Weights of a small transformer language model: learned positions, normalized queries and keys.
Each number is 50 + 10 x the weight over its row's rms, rounded and kept within 0 to 99. Layers, rows and columns count from 0. The size before them is the row's rms in percent of the matrix's.

# layer 6 attention query, 64x96, rms 0.0545, rows 37-44, columns 0-95
097:63 55 50 43 55 50 52 66 47 46 47 32 58 49 30 52 50 34 57 71 39 52 37 46 53 47 53 46 27 60 74 57 45 60 54 51 43 47 37 59 67 48 41 53 43 48 49 56 44 58 39 52 47 41 42 41 60 46 47 52 51 59 48 48 43 58 59 62 47 53 51 41 44 76 67 50 36 55 31 50 38 59 63 56 35 63 49 31 56 50 67 48 43 68 46 31
108:54 33 44 56 46 55 46 47 57 41 53 25 63 41 54 63 69 34 68 41 48 48 54 49 40 66 55 44 63 71 41 64 48 38 44 48 51 26 42 40 53 65 58 29 67 48 57 38 50 59 59 57 60 65 48 47 44 50 34 43 63 46 67 40 50 37 53 59 61 46 40 54 51 48 47 47 49 66 58 48 51 31 56 51 28 56 55 48 42 49 42 54 54 51 54 54
114:57 54 44 43 50 52 49 56 50 58 46 71 46 68 49 42 39 31 55 45 59 58 44 61 64 42 57 49 43 47 43 57 56 58 52 37 34 37 43 60 38 50 46 56 49 37 52 63 54 46 36 39 55 64 45 28 45 60 68 53 62 53 62 51 57 47 52 35 38 68 66 48 55 18 48 72 44 37 44 36 38 53 51 57 48 53 63 57 58 52 44 51 46 31 60 49
114:49 49 71 36 41 55 62 58 48 42 62 51 41 51 45 34 47 45 48 51 62 51 64 50 61 50 56 42 25 64 50 54 39 53 56 48 46 40 68 49 33 41 58 47 36 58 57 38 62 44 27 36 53 47 30 69 58 39 67 47 50 58 37 62 56 53 39 61 35 38 51 57 48 48 53 45 54 60 59 57 45 47 51 50 58 48 60 25 45 44 56 73 56 50 56 48
105:44 49 53 50 56 35 34 49 61 48 50 44 56 44 70 39 44 45 62 62 46 63 60 65 53 41 55 32 49 56 55 70 49 44 52 59 42 46 44 48 60 25 45 43 50 41 46 60 43 74 50 52 52 51 70 52 63 44 38 69 36 33 51 46 53 63 50 45 49 51 52 20 43 46 49 37 40 66 48 44 46 61 33 55 63 53 43 62 46 48 40 46 52 52 61 64
104:52 61 50 65 39 65 47 58 37 59 61 51 51 44 50 60 61 56 42 78 52 57 73 54 40 37 35 55 58 54 53 40 54 49 34 41 47 62 47 47 66 34 32 51 47 49 56 30 35 57 66 50 56 61 46 54 40 54 49 35 71 62 27 46 55 47 47 34 42 40 54 56 44 33 42 40 41 58 43 46 49 52 54 64 63 52 49 36 62 49 55 42 47 54 51 46
114:42 65 54 42 53 25 61 67 58 56 58 65 40 46 48 49 49 51 51 46 55 46 47 43 61 51 48 65 48 46 58 51 41 63 41 54 39 58 46 54 47 62 55 62 49 53 31 52 52 42 45 32 48 49 55 56 35 51 41 51 73 53 48 70 70 42 36 54 48 35 39 42 36 60 52 57 47 39 46 69 39 56 63 29 38 52 44 34 61 28 57 57 61 46 59 43
118:68 40 52 53 49 43 42 55 56 35 49 43 49 41 41 45 59 35 54 45 60 36 43 40 46 52 45 52 56 56 33 65 46 62 40 37 49 52 38 33 59 64 45 49 44 59 46 33 62 60 60 77 61 49 43 52 44 47 47 45 47 64 62 32 55 61 54 59 70 66 45 41 54 37 46 61 47 46 52 49 59 59 58 56 42 31 52 67 41 71 50 58 38 31 40 51
# layer 6 attention key, 64x96, rms 0.0541, rows 37-43, columns 0-95
117:52 62 57 37 45 42 51 56 46 47 56 48 71 41 49 47 39 41 47 63 44 59 47 44 47 48 54 39 39 45 72 50 39 66 31 58 42 56 54 59 63 27 60 58 46 53 54 49 42 33 55 54 60 56 41 43 47 51 31 51 66 55 47 56 43 61 41 51 40 59 47 44 52 67 58 43 49 71 57 59 48 60 48 30 47 52 50 57 50 68 36 65 23 57 49 31
106:71 44 58 62 42 41 36 45 50 43 35 62 65 31 51 51 61 38 63 45 41 46 53 51 43 55 63 30 54 62 53 58 50 31 58 63 36 43 51 55 49 68 74 33 65 57 50 31 53 53 66 44 51 57 56 49 40 57 58 42 63 48 56 38 56 57 31 49 49 55 37 48 50 41 39 48 54 35 48 52 53 58 51 52 47 36 45 48 51 54 36 54 52 74 54 41
121:45 31 51 42 38 60 54 52 49 61 53 57 45 64 39 62 38 55 65 57 51 69 51 55 41 44 53 48 41 43 40 48 49 63 47 47 37 49 47 50 43 54 55 41 59 28 36 71 50 33 43 33 63 57 46 55 40 63 55 40 50 51 67 46 61 23 53 42 51 69 56 65 49 53 44 50 47 31 49 47 63 47 46 83 46 42 67 51 45 50 47 55 44 46 50 46
118:52 48 60 49 60 55 58 58 58 44 74 34 41 47 40 42 49 57 44 45 63 63 47 35 51 52 52 64 47 78 41 59 57 65 59 53 55 38 52 54 34 37 49 48 35 32 51 35 47 45 50 34 58 58 38 60 50 38 68 25 47 55 47 49 56 64 41 56 64 48 46 52 48 61 37 63 67 51 38 41 34 42 53 57 41 45 47 42 47 48 55 70 48 47 59 45
113:48 52 55 34 57 44 51 37 58 68 64 46 63 42 50 31 59 44 61 67 62 56 40 51 55 43 57 57 47 62 42 71 48 48 53 21 54 39 49 31 59 32 37 53 44 44 50 79 35 63 50 49 29 40 66 46 54 43 54 63 45 60 58 48 52 37 39 46 56 41 54 50 55 40 49 66 54 51 45 47 46 47 57 37 57 54 44 62 45 47 45 50 43 56 64 47
108:47 50 43 79 62 52 53 62 48 44 64 54 41 45 55 53 45 51 42 72 43 49 78 50 49 47 48 60 48 47 55 50 47 48 31 47 53 64 41 50 64 55 44 49 46 48 29 30 38 58 50 39 43 41 64 52 34 65 54 30 53 48 39 56 58 41 54 42 43 41 43 66 45 59 63 37 39 38 41 45 63 50 50 51 51 58 53 37 65 61 64 61 53 33 57 46
102:49 65 61 28 58 39 69 57 36 63 67 56 40 49 50 66 48 50 49 49 41 52 57 42 59 44 46 50 71 50 61 62 33 33 45 48 21 52 45 53 47 51 40 61 49 45 51 42 50 43 47 49 65 59 45 45 49 52 39 33 48 60 54 55 72 56 50 49 55 47 51 16 47 36 45 52 42 50 54 56 58 61 55 46 37 59 50 37 65 48 57 48 66 46 44 51